config = dict(
    d_model=576,
    n_head=7,
    activation='geglu',
    norm_place='pre',
    positions='rope',
    attn_scale=0.125,
    tie_embeddings=True,
    init_std_up=0.0227,
    init_std_down=0.0,
    lr=0.00254,
    lr_head=0.007,
    schedule='wsd',
    decay_shape='linear',
    final_lr_fraction=0.0,
    batch_tokens=262144,
)
Each number is 500 + 50 x the weight over its row's rms, rounded and kept within 0 to 999. Layers, rows and columns count from 0. Numbers have three digits each. The size before them is the row's rms in percent of the matrix's.

# down: layer 10 MLP down (transposed), 1920x576, rms 0.0693, rows 166-285, columns 288-319
# gate: layer 10 MLP gate, 1920x576, rms 0.0863, rows 167-286, columns 288-319
# up: layer 10 MLP up, 1920x576, rms 0.0917, rows 167-286, columns 288-319
down166 104:492430503490440414591571384490525513542543529503453482524450469505497486528564528481457525454444
gate167 097:502550541454492521507549491454503468552428519567508576481449505449491548473435542567596480507491
up167 102:536477419530575471474556523506503629435547488492395456449451479539542507509488499487487500474532
down167 102:455520494592428514562538508502488486415587430458609511500460489488575529560450484472546507484503
gate168 099:466485463533408528443429488628421529485537501421475561546482365571526463498497560537534548460545
up168 099:486478472432542561517471584531564551601532467524490406547453481564489610495489412554496518504480
down168 101:592486590525496419483588489439503465478513532555457478501484533492458494554566463509366494513442
gate169 104:486491504486491601534461471527536446507536491491466481478488398476557457511550481448538536415553
up169 109:507500608499541578476483431487461484479425472479591463484487553450549626529541510502438507513516
down169 103:488434569481452527476509325528568461549443502488495478477372565495562510480493503505419497549454
gate170 102:496435565418551613498515496535370514468412453552520444446544460412440461459487577463514491506475
up170 098:478489509592438485436461557395499653519513558499468619565463482527539422471534520518563445409529
down170 099:519505514481508473478528519457530450455487461487425478480530538527484409439568468515403570555462
gate171 101:482501429528479551473404595562461535529530469489553511465567516468432535511575573484496546469446
up171 105:495485468462468494319408527562495476514476536474457486490508564555432579440449516499557532479595
down171 105:522428560424558478570525549462593440517493551638473458531555425510525546453433572445451460555498
gate172 105:451527443478528386566540549515462481509529480433499490583555539443537449492418458571535454475644
up172 100:505525461450461506461506571552403500568539569479518533481489464549481502540581512497522438518546
down172 090:538500506588486506440460475497540572511462599574547453472498515533456457465435497526492495515508
gate173 101:416525469480518440538501531477566483428474431624510516473400461570538472530572440564543470475536
up173 102:481472529450593490422409522495548431523501567455486507467397470531473448526510447534432448601500
down173 104:513483564460384540491535533496403465469549423509455431477496556482474504523509483478513486467488
gate174 098:473572500544470549421550513396571454467529477499431435397455482459541458483457466509547513502534
up174 095:544460580523532434540508473462491542462416499468521408470570495565584472368497473469472466574594
down174 099:519445503474508500515543430509456525480464447482478526444478498497558559563480456593542441440470
gate175 098:465486432520435571550511533614466521507451468460518398530571598520642553429535536515492535490578
up175 099:594489477427536504525506501511485573502537516485532604465491454512555477453653522467489467470542
down175 099:492491451495469513482530605551587616508491540529568495531508459590528514530477600466531472476427
gate176 099:472567596581538485572504537495481452503529574584541471462546499487549492437449564515442508427518
up176 100:510445684527426429622502442407492513508548529441546442589572553502404522564432510498560452524541
down176 106:373536449404511520516445530476511524464581488434644454484431419586569474544481439490536428485587
gate177 105:443519470629497513550429513418590547512479547495522469493417539471425561465586590498523556506488
up177 111:509625526607472491523546464463509645532463599533544442518428494510406518479462561460557645497449
down177 101:548448540479487520559470516562496601572480573469550505505440525371474423517438521497491550523498
gate178 101:526562608480467467510476594553474440489424459496414488470469526455503442545457586516484576489489
up178 099:417485487441504462486500506579466526464499562561573560513413525605479463506429453535605425512471
down178 097:447605506508478514518537527487442537527521457469633452437521562515531499583555545514493539487495
gate179 099:524510464496499529589604529490524539632422461553439584522471513485541446504533486562562467503471
up179 099:429520421510519503490409518491563509540599560450544451470466457415458532505420550470495475479571
down179 102:514480503451474481484513541526491491443515597481604472477504506560573497462502398519536461486501
gate180 099:468499516466514539439565522463436476465536395587512504508471442536576497608472516563488504448562
up180 098:529578502456509458568403460567491468424410481433466500459429434521515534526551504460447496486442
down180 101:538589510512471469575461545520536435480501519516536497509520500568536438440399482546529549587516
gate181 101:471534514562496473477420478477538457464486525502482505465534473418438517557548495453489530530464
up181 101:510494499502471604527419551462442475560394484512453521487541530505592540427499471446447417455497
down181 100:523560483394503516507488506475434544491523483453502498467378501521524510473604532501537562498567
gate182 098:466491601480540508517526506540511487455579532524499559515478540434409436477436549500457609455534
up182 095:475460450487541595464424498550498517523457470477522474477588639516507518499522524637461573512466
down182 098:542482444502469402509574528521477545546491496520428516556445523532470478458578518516507508456475
gate183 098:464463496509506497525469506451498567544475555503534478517514545469504598536472530511466515525481
up183 099:564520396489485482497520562473620479558466468502587561575441505556511527428538531490479467431483
down183 100:577461459455505511530466501514455469535520448484554476548551485522468467486511468472466532505515
gate184 101:451608467522435495454477522448459538531499450527395397484476478498414563485510479492521549516458
up184 102:504541470505579497551568419529459534506559611516530559561490503509521591538493480580407477412491
down184 104:534546492466486414437479535473489481533510493609595446507540481436547475425481477584478454509466
gate185 098:635519427553506564542493513600470485516519445484410522422611537524517419405507514493552498477519
up185 103:473495461400494523530456568544442488436498501476497553598492492495506536502503543439484489484491
down185 102:512434502509583451541555624528556439493499525487560487450481462556497576381482461492454422498544
gate186 097:511442573461487570449474465518536406499544473462480577506519532518479530508466502500512579424617
up186 096:519556582405542502513560521557540476518571516487546535475487554519444425549496503477563515424563
down186 093:499463429557538465487550559472455444488504538515413470523454515410476500560379474520490503383468
gate187 098:505533547432446481561468564480513488439499418474468496540452623466503518553486560527468488444424
up187 095:602458474499508538482535528529477471586433550469470482481501434480479501617503484428588403570517
down187 097:500544493496496496400444487413506554505489440421460527526506494496486512628451467539473594499474
gate188 100:413518456489492433441435425531466398501496586505633557479533566505555453641485483593521563447450
up188 102:442609528454447501515468501520493553492581616476519469575480520556513542474539441547483450455481
down188 103:461534587525481549569520498482515533562570535519556519397473475414451479413410482511485559538468
gate189 098:424533490568484433510524530515512546498511477475530508518483524502566533459569429586559414595484
up189 096:575449434537493652408492458609440597471543566497514487538480534496373416485472519403558487513588
down189 102:527501569523507482447526528459457465500556495572477504536532522508515434493455509511507490553501
gate190 098:490525449499452510533470483481433531521521549503550423588606366463455433552475528543572524450543
up190 096:545588457454519381474492463516499511573517562488505522439453505435417511555542484389553465449422
down190 099:540417524562480530505486499447426611545441405504639430471417488480498521510496489464529449445458
gate191 102:444421491437490448453478513421507473470505551449476460482520469487461457447467536481493490453570
up191 096:458556545471487486465474479453521506408509501538543519445510485585506526506458541407560516522562
down191 098:503592460554534479540507467546461515409502418521574436577499579572496420433594408494439453561507
gate192 103:468499474503467525368521503378559477598486460425462521518484508501429454487566534494376514423463
up192 107:563530492418478426466412588578519472523513463597527560498509463501441500484547507453521489548514
down192 101:525583518466558464519452498514516431560519539514579456488474476498533412516481484526424545445535
gate193 101:400503464460451552444584373514503428531506570476587531473525461497505479464510532525490507500525
up193 102:499540518528413578480479507468495476495413434470492466465567450470554479510522532519508510486469
down193 100:510565423485602502542441525486511538496500511594396436432509477409455494447465465500507506469534
gate194 102:506532548432467422458504439483495442528401558471471426537531453570546478618528483441538590569498
up194 104:470474516508534517540520523488540359493481497490536527516479442399454482526489450541443453373561
down194 102:500345477518499532466466547548487483533478397554494496490432468548582461374515412508476500532562
gate195 100:518451450459468449534467473551366480500509534481531507493481453524570485522574569449493515506476
up195 097:535480441620561550485538596448494547469601477497456498538481452485508464488471504409416537572490
down195 100:549481463522551559468445469484476488557524542478403524456502468446505507441440565556417468401561
gate196 097:426543577492403561559647549492471407398413525484455425652543456492514418431420444502538455468534
up196 096:535458557476525449455549395500552445519501440490421510478553444455533547502476496528488466420534
down196 098:526497457573431483618550478518405477368464482475563501558518440539412524514477483527564590445511
gate197 097:452464485570434457497610547464557463501494548398519474540515502422459478509587521478523527378483
up197 097:459464419463443475480454517488411548553561582641450461443490437444455519466380612541504486552498
down197 098:526464440582540430523479545462465476495533465557507628450580542465496495560500616498595416502515
gate198 102:416484606495485419447533511441458507540563534430526531484553560498442547525467624500561523498515
up198 096:557452580581537511538472525581539388549421554529493533543543595627552575448528487429509486527419
down198 103:529535521495515348483518500492543493521445522469515493533555515500524488574509491493537556508391
gate199 107:496567497466545525449551456504524551480385536523501520485439507466536459423428476506536364470434
up199 102:534489594555573465485504509473587489548483503512637524490572499458534453488445578500515453519443
down199 085:530529485440381504556577523508462632549428563458549605538472453431497464535491491582515470504470
gate200 103:499553475441621457396519567507523512528550440568450495402460589503473457493501520566467498497448
up200 098:554597398484530533469411432455553610460510488479483438551531534517493563512514429464468469521528
down200 102:443488559540577537491457538552415558529580452493457472528466467539501452503444484450463458492447
gate201 102:476486564452474467527576508529583485519562582538537508475475434463518525502538468521512455557491
up201 105:444478433574441537476529467536461588384434561478505466621480566489561495627528518494504587632397
down201 105:477511477539444481519429503445544499476528547517404445500393533533511537499483530542512508495483
gate202 098:450490444484532491622638566496490478412607578537535490496510561538449446455535416511497514516573
up202 103:528508489447526484473530599587520427524537491431452544545552573568571433529545529500481546510526
down202 085:499476503454367552445429549530525478570438438532537554459567497501535488535447546534504502535530
gate203 102:465465539447447468550400471528470507541562431457480485442482466452510378538496385453493548577536
up203 100:513446538483582379529503592529473426453493549530439481465536488541459398437515478492496536598591
down203 104:523530497558502513468463539484488422581449503508465520479487487502519371428470429458407584517424
gate204 105:430465517539518469475528433468568454615495445527555529407434514590443493533503546483484622523434
up204 108:396491566493554496453517428545532531450604443547468478505493456556424587533620542535475595481527
down204 105:481551529441457484482517466477579452529576511539481455511576528557496532550525544435589473573452
gate205 100:504541393449489482562448499541415489479488607464535580557526418500516553535453538456463580539484
up205 103:478456514545541406514634461475496516551518474505553418461470590461474549473611529520576497493452
down205 105:601497539503473493562461505450482503496406512449534459566490529572424441485556543569458513585511
gate206 101:462605535547515500499481475441522523537495461443417460536520468443521473495465558521501486462446
up206 098:557537524498459555581457542480534404606470391549478447439498475464572486498562549503636480490610
down206 101:496568511396552440487483487467476476497504378457549490600493561491573565582506503504485523445490
gate207 101:462528484555487455520564522512517573536608494519414545459456433515479535494553503466474523469543
up207 106:582500521480459546474409520478399475514489524502520432425500560479542503525545522571541485458471
down207 106:486495495501564461630446499505563546468472461484559444457464489593480501512473482558532492438507
gate208 100:533504435548442534419428537511598419516427532581588468486422482485615472565420552466521500481642
up208 101:443607493480494481629461510470526544466503580543470413509525509477469447535543567515413513478450
down208 101:408444521554439540572574550511522455406525473480489552460564482529453403534516503513455480472544
gate209 098:500493575439587510531522538434496501500507417464477543463522436461506422438513590492447472520443
up209 099:516596510457512506478549458481490580515498528478516535507449504479566463472530455510535400419520
down209 104:529580518460597565385437541478495493410520477369608476419482473486467570528471465447564459592509
gate210 098:514488594476579457429495502471518469535472492510456520462593485604504548498443570454431440476486
up210 098:486440545476523481484495574494478574540484542504494445440571438504436560423507506524516595489493
down210 099:586541581420565406480539531455429518431472492478507522580465341547653608540550445581494539461535
gate211 102:479534561571480467384520572490473497391503524517658490428496480486452619554499476489607604400519
up211 102:456612527510466537531454482526450480451533459474484528515527508540589468467580448495549478490539
down211 102:484539421504460491471523411422526578587501471553518416562508454438485553440537476486479510430420
gate212 099:560493490435522443538420482529498450480465429452469493595426467588421529583549487481479402534494
up212 100:618488515560494411473536510406546501519417524550467572575452527535512466515537393482566483502563
down212 100:611407404435394508440455567532486505421477549501569457522442390475474531556520446435526419524446
gate213 102:496410459410530532492587384440491483566586516537477539509406518605550471522515486364481564503431
up213 099:529465537462552467587568501499521548471464431434495440546518432498423494570440467484479375560496
down213 099:497442506525413525544623487520506472506477482546526472523519421451531577502567495477489483500452
gate214 097:490515578368557434542580487515447537595519509497563429465607540490446537590528474554468532458519
up214 094:509485509487551569553448510517561462428531452499424457437451480530510476555497436494508473423426
down214 097:493520423525484527462390473512487498478546485453528525521563457516541511530469555424605430426547
gate215 100:378454509548433570469542516429480432450497581385456505478551445558624484554525456506504531571525
up215 105:477563539478496451588538509538489540612561453429484491540481448436446541525493463505455571488576
down215 106:462501466543520521445494413471619464461405421524551501448462507483551499459507565468576488449483
gate216 103:508423499495554475524427423446509506458475420440567515521538440494612476520516489564558558519510
up216 099:458474522401508428469468442408476530546552525446488435506470446467607355492485549445527560455537
down216 099:436520562497511499513470403552529397453493474558459576527496448532453475545432464520514472490531
gate217 097:442498480484442540553340560476610537530489461483427455512482459438465475445463451467528453483569
up217 096:563416519534427476437469382516504558529470582470548617482511556458510584519539560577463494411519
down217 090:443512440536525445519490535544537492512502452464574588497536385577401514527514500527518486426672
gate218 099:521527531425488470613461475475583461542524469473409528532592479452551451514428451507520451470404
up218 101:511480561445476499435533506409468439511537479571524503467484480489527499515450495456590575558505
down218 104:606507475457522544503481438576532558434526510463574533463451459431542451493461495497498481492499
gate219 101:506501484481482596481492498539460447536538566440462443515495477463468464562524509555545401616492
up219 101:564476520526427530439508494444498486535448469537467453493439498546496457554488506567550563497362
down219 101:464525483433551482507537472511495538609559608560496497477510452451552487506511527474508492547431
gate220 097:632509477477554465526484499419342568460467551475561503496540420426467463506460595578532507568510
up220 102:548428546523497436550623469454530500516471489453511497501488526527472532409601451475511377495552
down220 103:455533436575508494442513545466405553573594537512510544457438598312568464472518503520523500473520
gate221 095:487461540473469534579584401498484514476517577546555497485541398475526469479588454514560539478568
up221 097:386555546495518605469461578507392435522522478344463535444554498467541582532536461446470503467424
down221 097:396465470567550503489548407506528482532521526537470521467495572556508544551422515515521542595455
gate222 100:492483437558316524502516499547513427482490543479553486426503409342414511504402599569426505508476
up222 101:431526522411439545494435598474473527478444467481425498554503564442487516500463526527466498472536
down222 097:344512574438485492543581501507511498497564502476545503562492554449517456472535571458489503546500
gate223 100:477495531500511432570445443490486460464456509515563504509321522535506550499442430458466466548510
up223 102:441523468462537574453496479574522431468483525542504434622518515541503447476521527500465473469505
down223 099:502416539550579573506491596551544520453576478439532451575562458511451505441474495492506476554511
gate224 099:493455516477452561549532555480436493529562428416427522555565482475476412382568526506437400518478
up224 100:414489491488373446395602484462453511508532471541521463501483488476533466480505395564494552530524
down224 099:560478466445451423447467514496529541478448452421563521484438417532538538518499539481539477509477
gate225 101:466527513550570481523572471482540494572467497453501486475558458523449436451470501405480478490489
up225 102:536481512437459514503409403465495501481564489426506433406505533571515550436481463559540572493499
down225 094:427447394500491415546480529527547525477550574512445464551526482468428607555532576453444480481523
gate226 099:512521607406580531536497479496578475528526485494481440428510480554510501519511536539440554536615
up226 098:474550500512532530523512500548436519533345487545593432467455481506566437557569496522406427538566
down226 096:539465514525482581490557452519474512517432503463468430513525532554475571471530525520529569491541
gate227 096:514457487543514554511407594408453635481575516525538493455380572555507607612447456480482540550609
up227 100:484543507513475527509456555486481479526504447514474528541489515545505501521554438598558484602483
down227 098:538441588514425440429552413509471520455549488554484510444464519444602530536436525423553462435440
gate228 101:578471531457500468514469492528494382402551465496427536496508502474511484638497517619486528452427
up228 098:560521514404487613437485483474537505514627509456499433482504433496525418549531410381464522479531
down228 096:558542461411438559504480443524495475520477459511497463517505507501538374577475464611429536498445
gate229 104:509499500465518512533567598447556438425494545521497398440470575471508574525493559409549445529463
up229 101:385522498437542573486475467552476484578523504513367420501422528443516419504539492484532554610499
down229 102:417660516521538592467460480499508510523439473518504551521502494532431544461486524552566575541486
gate230 099:479493512475475484499492439419619536432482503546459510524441561503670508497492591479473517461474
up230 100:409534497613504510468485507424485515524422446413543615496561529462501528505410525472511437572489
down230 100:458571492545366493502542405505472542483470557607457493527554517558491556444481490475505514504491
gate231 093:529423474454459468483495522558532433544464540522456570450406449452506484464481482479444546440548
up231 094:534483563456389424441463540454514514446510473529495460529421553483425449511464432542592472492488
down231 084:592537503472426455504502464471450490485522523489465511538477437466522504525590448519535507472514
gate232 101:415530587497509477504516528462558548547529370509474480519449489545450449540526452492437495551558
up232 098:586508533593517482459505498554419561420487427474548568464421547526538472529557485487432531386525
down232 098:508445529403570528491537530510462492577437509455543469422573444501550517435598350530544498508579
gate233 099:507447485487476433489584454476497488486503519411474630535554450456543431491505588583588480524536
up233 103:460539459529493526525415490472441507390531439478588480546403609537490514492517438532501450519486
down233 103:444485499441531518480523556492458510514399616554545542536416628449574482503544489545451526502506
gate234 099:528583581652556463544499505474514530533407512516467606514546442581505491487469554458555517536529
up234 103:547609494464533453506596505514454487573597466520422457474509430498520533539505481432477500420500
down234 100:399486577542513381524574479445513517495550520443505550472534505439507494508520480471577519561547
gate235 095:538572441425474471493501470547455499443525416485555505461521407507520528506422538570522494549482
up235 101:436471446595484573518549525535528626538477531475406452492472482568511475599519475550503514430580
down235 101:589559546535576557547480491520489510461441575498439472507507525500465544461437490513497486549440
gate236 099:449434613405547523519481511486483484463516510536476476419504405548508454576509508508534490519477
up236 096:592533436480546456482459542541502505489383569452471485493474536454454469513527504514583518515378
down236 096:551520427550485564439564498505464381515573527573481525528484548480445531372527505430426499479504
gate237 095:541465499558527580539495485435565502417521512583513545532424491489510550550412399612476540530475
up237 096:505509472426436526449471541496587452463566504535540520545497552439514499499530510514470528513577
down237 100:471565509469502493459524568453506553582388563559557580441524489501541458400532467504612490402443
gate238 101:484421476513481534440453424473573424591508494467516579557522552540432545553540406407507560562484
up238 102:550481478498574436518435517542511532481608555472536466528490547465518439571539539528396514499533
down238 105:451413512432590562468471471532482497641500549472569557612456565583521557581483438474517520477516
gate239 100:512480409524507537607382508527485507612538407475475478428466477514518542420471458456443531437597
up239 098:501429462569532499492515485474445523460451524500499580578567434559411544505559546467498518495449
down239 103:465395497481422517488526502475523411440397481553506410529477519507553491541388607475510547477555
gate240 096:411634579554590562472580473537432464463490528465465495502544493488547435519504539547507436530557
up240 095:536395404436432379508438473496621531517488467594598543622427491548532516521509435458525561481486
down240 088:375468355523475467443514567533559479468574512533536511499485421571465499485552551470515471439424
gate241 099:569508476515497443556558464513553516540521497505464535559558496484563505485450527445448437524458
up241 096:529480598446406480456564311489547592525482494539577506363524547431542587599478539467428561516476
down241 098:666525344451546597498518576521542465491431540460495516521542466505535449473439476482483518583607
gate242 099:461513464502356381365476525491539496509439505415368502496477519485436477532575565380472509454553
up242 093:589452403581506497453434455462495445554473554542541498550635402485525468558455567494440537573531
down242 095:546491516471507485414520624454460434553506517528502505445514510565559544502400431425521533527517
gate243 097:485529576510521590517534495572559537460540499495443531448526599498513486549508615519538589499379
up243 095:555475518461539551539494523473566475481575558487511439600517500548519425497469594516493480482459
down243 095:512502509492577501359563465433481591470485495468585527601508587398501437513427543444416558576531
gate244 101:467573518517461498476486460443582440618519455520442498447417471492460423435550460507544512535418
up244 102:478435525541603503544466540508558434503554556552458442488461558509578584465496537470501498452441
down244 096:456536504653573515447415526545530402518439472483578463505584482527475513549488507525521536496508
gate245 104:447448485458502453453540482530589491492501439525527471542449490540590497508505582579506508572466
up245 106:551572484441521561482411555492433492503486520435457473490586437451547496501451496426535458453397
down245 105:557440505533521525451527579475480451488424464539484559585490548443490497625514517582468526428467
gate246 103:541485489538473536394506511501542474570483506560452478526524454532494522519531472411549434506531
up246 099:433540526480586503520457423564574473507555484484552508509513497490531482544473485462550463496443
down246 104:467563479472413501552529572522491532477523469553510442503505543489555462564509467418433451473424
gate247 101:438641495596557489500501461487442525507499463513558553499547460485467540521540477536495402582546
up247 100:547483520507588540383548493456517509501527500515536492511455466472566488467512492476525535556571
down247 102:464584476515499446549519519448506499409485422419345513442441397521452494439513399489576449499536
gate248 102:587505500462537520499517495416507486543399469375505433548485508503553479548514623468494583524551
up248 101:461512502422532462489449521500440488539535490531503480518498398476485455512455510532434479472408
down248 103:526462568609503484533551497526391432488478449500512486494574470525566450489472484591491434537367
gate249 103:478508499478486562554484601503455487524522444519486568515553459483555445536422614669546500526498
up249 103:566477468507388534552457569487440554513531514421557410454530523533363436544567521458603430418464
down249 105:447475428539446578477488501443471529504477495469431560507500498572604498508469531420433451439490
gate250 100:370483529538558558464497553497507498452494483566508555497483415522524574521585491501481541423478
up250 097:509531491473501509472540446491443414490495444440501508386523442474508402447441553435601473464505
down250 100:529528509492484500513550457472584506506604524497448490502545535492472502496498478478587517497598
gate251 098:511561495491625466432518477431496479462596516482439500528491505464603471561489497528592465563473
up251 095:465475519504441509456441548585464476403553462478493507429524477502536459503575481508453534397564
down251 097:492573524514510503537566525479525523631392636512444486529503455505487527501509482459541510620456
gate252 094:428523563471472470474520475483476527464509535467438540559524464443439554489515486459459555522500
up252 098:446452462456498474471477517480490460456461448491448589518483465600503513535559495443439493546500
down252 098:470516479464466536519489446497468493504599536397562510540480446564528441507508588548554539518604
gate253 101:465430563485500501531533498457479430456541500470526479478632517554540407502541501480540498462543
up253 104:491505494495412419509499439514506589483595470461498547532506498481504535579447515538438562554490
down253 104:528547508553566423474531552627483556493471487522488440553473463484408479562479502526513493530499
gate254 100:411453512453506482601502429472570534429505464432434493460501558473459499574477460502544551486498
up254 102:470498522502521429465464575444492451485476472503597522506498474477492533511527421512391488503530
down254 103:564474423499509505447494481614458415539487532521501514534465501574471499528589494531559457486503
gate255 106:394414514442539501527426521544448545546576481513601519547534397517477485475524487403597531527504
up255 109:476343498513522492434547597445589533517512501516495618485572504535488519549510455405562458525458
down255 105:455490446632512482519488534519513552504585468569481512447494525475531536511465428444484447495446
gate256 092:494491532492499598577493517577445511409513532505491490505536449562468442449491510467545529547497
up256 090:498534435553439556392451559523509456465476558495460486486453418541583474493469515492513496555532
down256 093:422468480445512465500516489448523599472526545459422455542530487509462524472530482534405558515572
gate257 100:425474525444520468540487476533617504484497477506461468427452555460618523506463497568487436488503
up257 100:502578461413585559595469467440501514494478451488516453442553547553525424445494452515491480518523
down257 097:435440524443514521552509576481475477428535555486427519534475529439556503515476523424346492542472
gate258 101:450534528567518521522544493496474526450639533548473511438537511474428402519542502488458533464533
up258 100:488531555522567482535537458547470527370499520513523473538439475469491509488489468602404532504516
down258 095:617529486472474534459543564466438556521482579462416433492529572503422575508444536510502483508487
gate259 098:602481528433520523460546467463483517437469442454409515621535543521582531458561541444416498492555
up259 096:622451562438498440436547444479457580413594483542509498648484499469414427489462555499465475526462
down259 089:580514581457468452497454493523459461590476502450470410542537449544503536516364522449527524501485
gate260 098:446466406534466505524470597449535448486533470492522509445458456592662500429524618475468530560538
up260 101:514513476431593492529440507466496520565442506489507476563474422613496482473490521461568552527510
down260 101:590540459504474565344452470522502495660517484515574565404533464454434494454529565555443556473584
gate261 107:509497483533418542520439584473609469397482505559426395528494424462485476469517502589531489454460
up261 106:477486409485412643446439567473503516466454552575522484586501391522438467438615600472502424518391
down261 105:524457500583461493466455451509506469490407555437490484526549643470565481534507521409519495505520
gate262 099:456498489497615496445569511511401379515514558554412470412459439549485512532490606441581408538523
up262 100:558504449534503634532447401512459525590452572515552553613565477530511501507500565613414461450538
down262 098:405473494527451538505589476624453511464534515556471534513557575482377541478497453514427506595455
gate263 102:429584555485463492499523506524516432549353503467513449432505415563471502523571543502495536543512
up263 106:517525493531512522538519452423539515436472469546441455458482438583606535524456476500518431585438
down263 092:449444549459484535504501515431502448371376473354483577491553493443511510530556532518570557453537
gate264 100:516412535473549458594538568508536488421419489482513489469539626419462510472380485542463474535489
up264 104:471450516535513572572500536511510540519598520526423471566507433561527462535438472496491570523436
down264 102:444471457507525503549449517483595471421429608475497477529542531539586444443581463535468499476457
gate265 096:533461502488602652519477554457488454479366512457522556556448517397532493469468416486492484496442
up265 096:549524429574502454491467488455574451492584637471448570400465446516484505484495394457596445565445
down265 101:478564509595561488454491631502572487500539492428379492454462461387469473461512546475563555449437
gate266 099:412577502473506567488473534472497568512532542396541488611444487471492534460513525465516500473572
up266 099:501501576439517478519568421539476402408500526428569509570541570452474514548456370535555475414463
down266 100:583489463490503564497444540447553442524546481427544444535568466473522551406504586538421498544481
gate267 103:613518466483539542604484577476520467561528516484563547504429522549541490479474496447466619503502
up267 103:418484552564556500520497467508495532470423456526481468501502445529562549512411494517492555551474
down267 102:406517512623476450510527439559562606437620460575615464510544475422452559438504453563520521509602
gate268 101:510518472519515509426450571543489503448529434457583508499467424461472432519530390430547567502560
up268 105:460444470437508507467455417605533469512497565571572454408483506520554515499437513593487461432504
down268 106:445444489453496524513583511572574421594551515478459486491500512522513466480457456528577560496461
gate269 101:432524524523484451466514541511574412486452625409645499597454602548564529580515525492547536465587
up269 100:531510456460448501476499460464527620504477539485448400435525360554431514574554460500580567461546
down269 097:578530707529541532379464551424470510502465474488502566502426546410503568480513449464401570457432
gate270 101:461489548569475452510463513511479463455483505491527498458443539494457529470587603439470491381585
up270 101:457567628399480498549569496535533481512535539557501506506540427474467479495467504489566530467456
down270 103:588526487414445475481516556545408439461511451486498548479518524585500474618498471481524572463500
gate271 097:500510498479445413421538568495483460394478389462406418501389540487555494512440538476467520416449
up271 097:513400543467437485553514538464501531506588464479490531500573586482587501548544475380531528518531
down271 100:526525492525469472528500580547501564573464460529461530454508541466428569473540477537571628465468
gate272 100:513578518527455616526495555470480465529505541470530517445452532537560375452548517472416572470516
up272 101:474474538512515529476418568466472447565428460497590487453405555472551587536417510456488430509518
down272 097:447526474522552434537500470485474377560594528465448511504449462547580491491491431561375505541518
gate273 103:482446555451416502476471507506463532539507497580524507489444543573403530483504464579499517480563
up273 102:498452413509477462530519487515580500494538464562598553428554513453421480508509479459523561554549
down273 105:439529568535538559466521509620532519501455578500561472496463500519509544508561451517501531490407
gate274 105:514471532513459466563499422454472443542511380461540482453469503558504513562487500463460483522487
up274 105:380493441521494499580531495530529495585516556451476483456472432550499497485437468488576446613463
down274 104:423516508527515506495557561496548462492448474501463526544624481477473449528481502504450457443555
gate275 102:377406544542454472500516514524582495492540487452488540473461449468642554500491512488391485472507
up275 100:466563559509496487530442565406371542469490494390433467487450424500439458461487362512500455594459
down275 103:506424448466489430454396546492477487440482567503485641476478494460507521507453502420452594494519
gate276 103:395509541562525509517506554414451438518551407557528558485466499477525554448555449489470474551526
up276 113:535549482461632517434416442517454541543592532589561460492500584523496508483522464507433490442496
down276 109:500479452477562548411553363489588526511496575545532527482470510507471536541511416337518528557486
gate277 096:476488540441517480511419521490461604476487465440515510507575578498452456479480419613412573422545
up277 100:501488471551560494390553446574477516511529538520538567481466455499417507558528589494496489427503
down277 100:512553575457528554521390520483591469533396546451482457472489448533544531489545438437486519522437
gate278 095:420537449472522511483582553473566466572506471476503481483482485395456472427415439529547499463547
up278 099:482491512543467471490568517445556467420452568446612506497522543544490388474544506533554480450541
down278 100:361505513466463379582499460460450475464431514401471536549433443444425568432477532498561473473493
gate279 101:455485520458476522509460505528573514500457515479392448403487583453500628505459495474497641488445
up279 102:461527516468420513480584577439463365477545518584468505570565489438503490593536508511509471453535
down279 098:570520459475432449564509519544583431471474589421510543538511405550434521579531524432511463487378
gate280 096:401571365501458432455550490494484417436408472592529433427480517623537597503468467500466509454419
up280 101:514530419437459491544477520500582417540519500462489381527560381567510445449492422398510467513507
down280 099:639440537554558505542378498494504445541532498482476544590407532516547524479446358444544512500619
gate281 099:496533487544436609438452453444625480453477465528510578445543560498510567483432455599450509504596
up281 103:454428469550557597405520518553520423475507560439479554544508437507533489472487508506565477504508
down281 103:512593484474527475497447527608476455559474536611452515650449433446466529509516465552506520557546
gate282 098:448465538455446551495473528504479535510485503470399513414516460499462456430584434449507483573524
up282 096:465447442563570446502492443531472491513479578522549391471473530572507406493498482535616496550424
down282 095:559561464515504472491410481470510577436581452445505450525556436514549585597571517399522472486534
gate283 098:523544555578484378505512393496551504434574507584521425556553535511587456435436516507595495452522
up283 098:452488447498441550469560482512500480482497539446497616520424502498578478462450520523418525523479
down283 098:480479405460490447537494518493534476578473440470524478488575532442462447486532559537536456484581
gate284 101:435528468497570567438580479525528485454443508504569474572513497562530490580480531477561565476456
up284 103:526465454518490438586562320498407558454518485523512414425474380530524498518474423499472508445567
down284 102:543560538497586428426490520484505486475520469510443616526536584531450455537479573434483533426571
gate285 105:493541526412460419488458539459534534456487596640554528415423468399494520538461561506585485417471
up285 108:451462403454543497499533527464479348573614524537497494558488465537513529425490558493534453556499
down285 107:373433605496541513500546523636487447473562487523556431525456496511466483508472540485573485423557
gate286 097:460455418439386611462555574461533572440427545498626540479590485512517582555491465519445437497429
up286 104:475526485456430477480488450516563465391579451547525419511529511491460548462532511515519532566560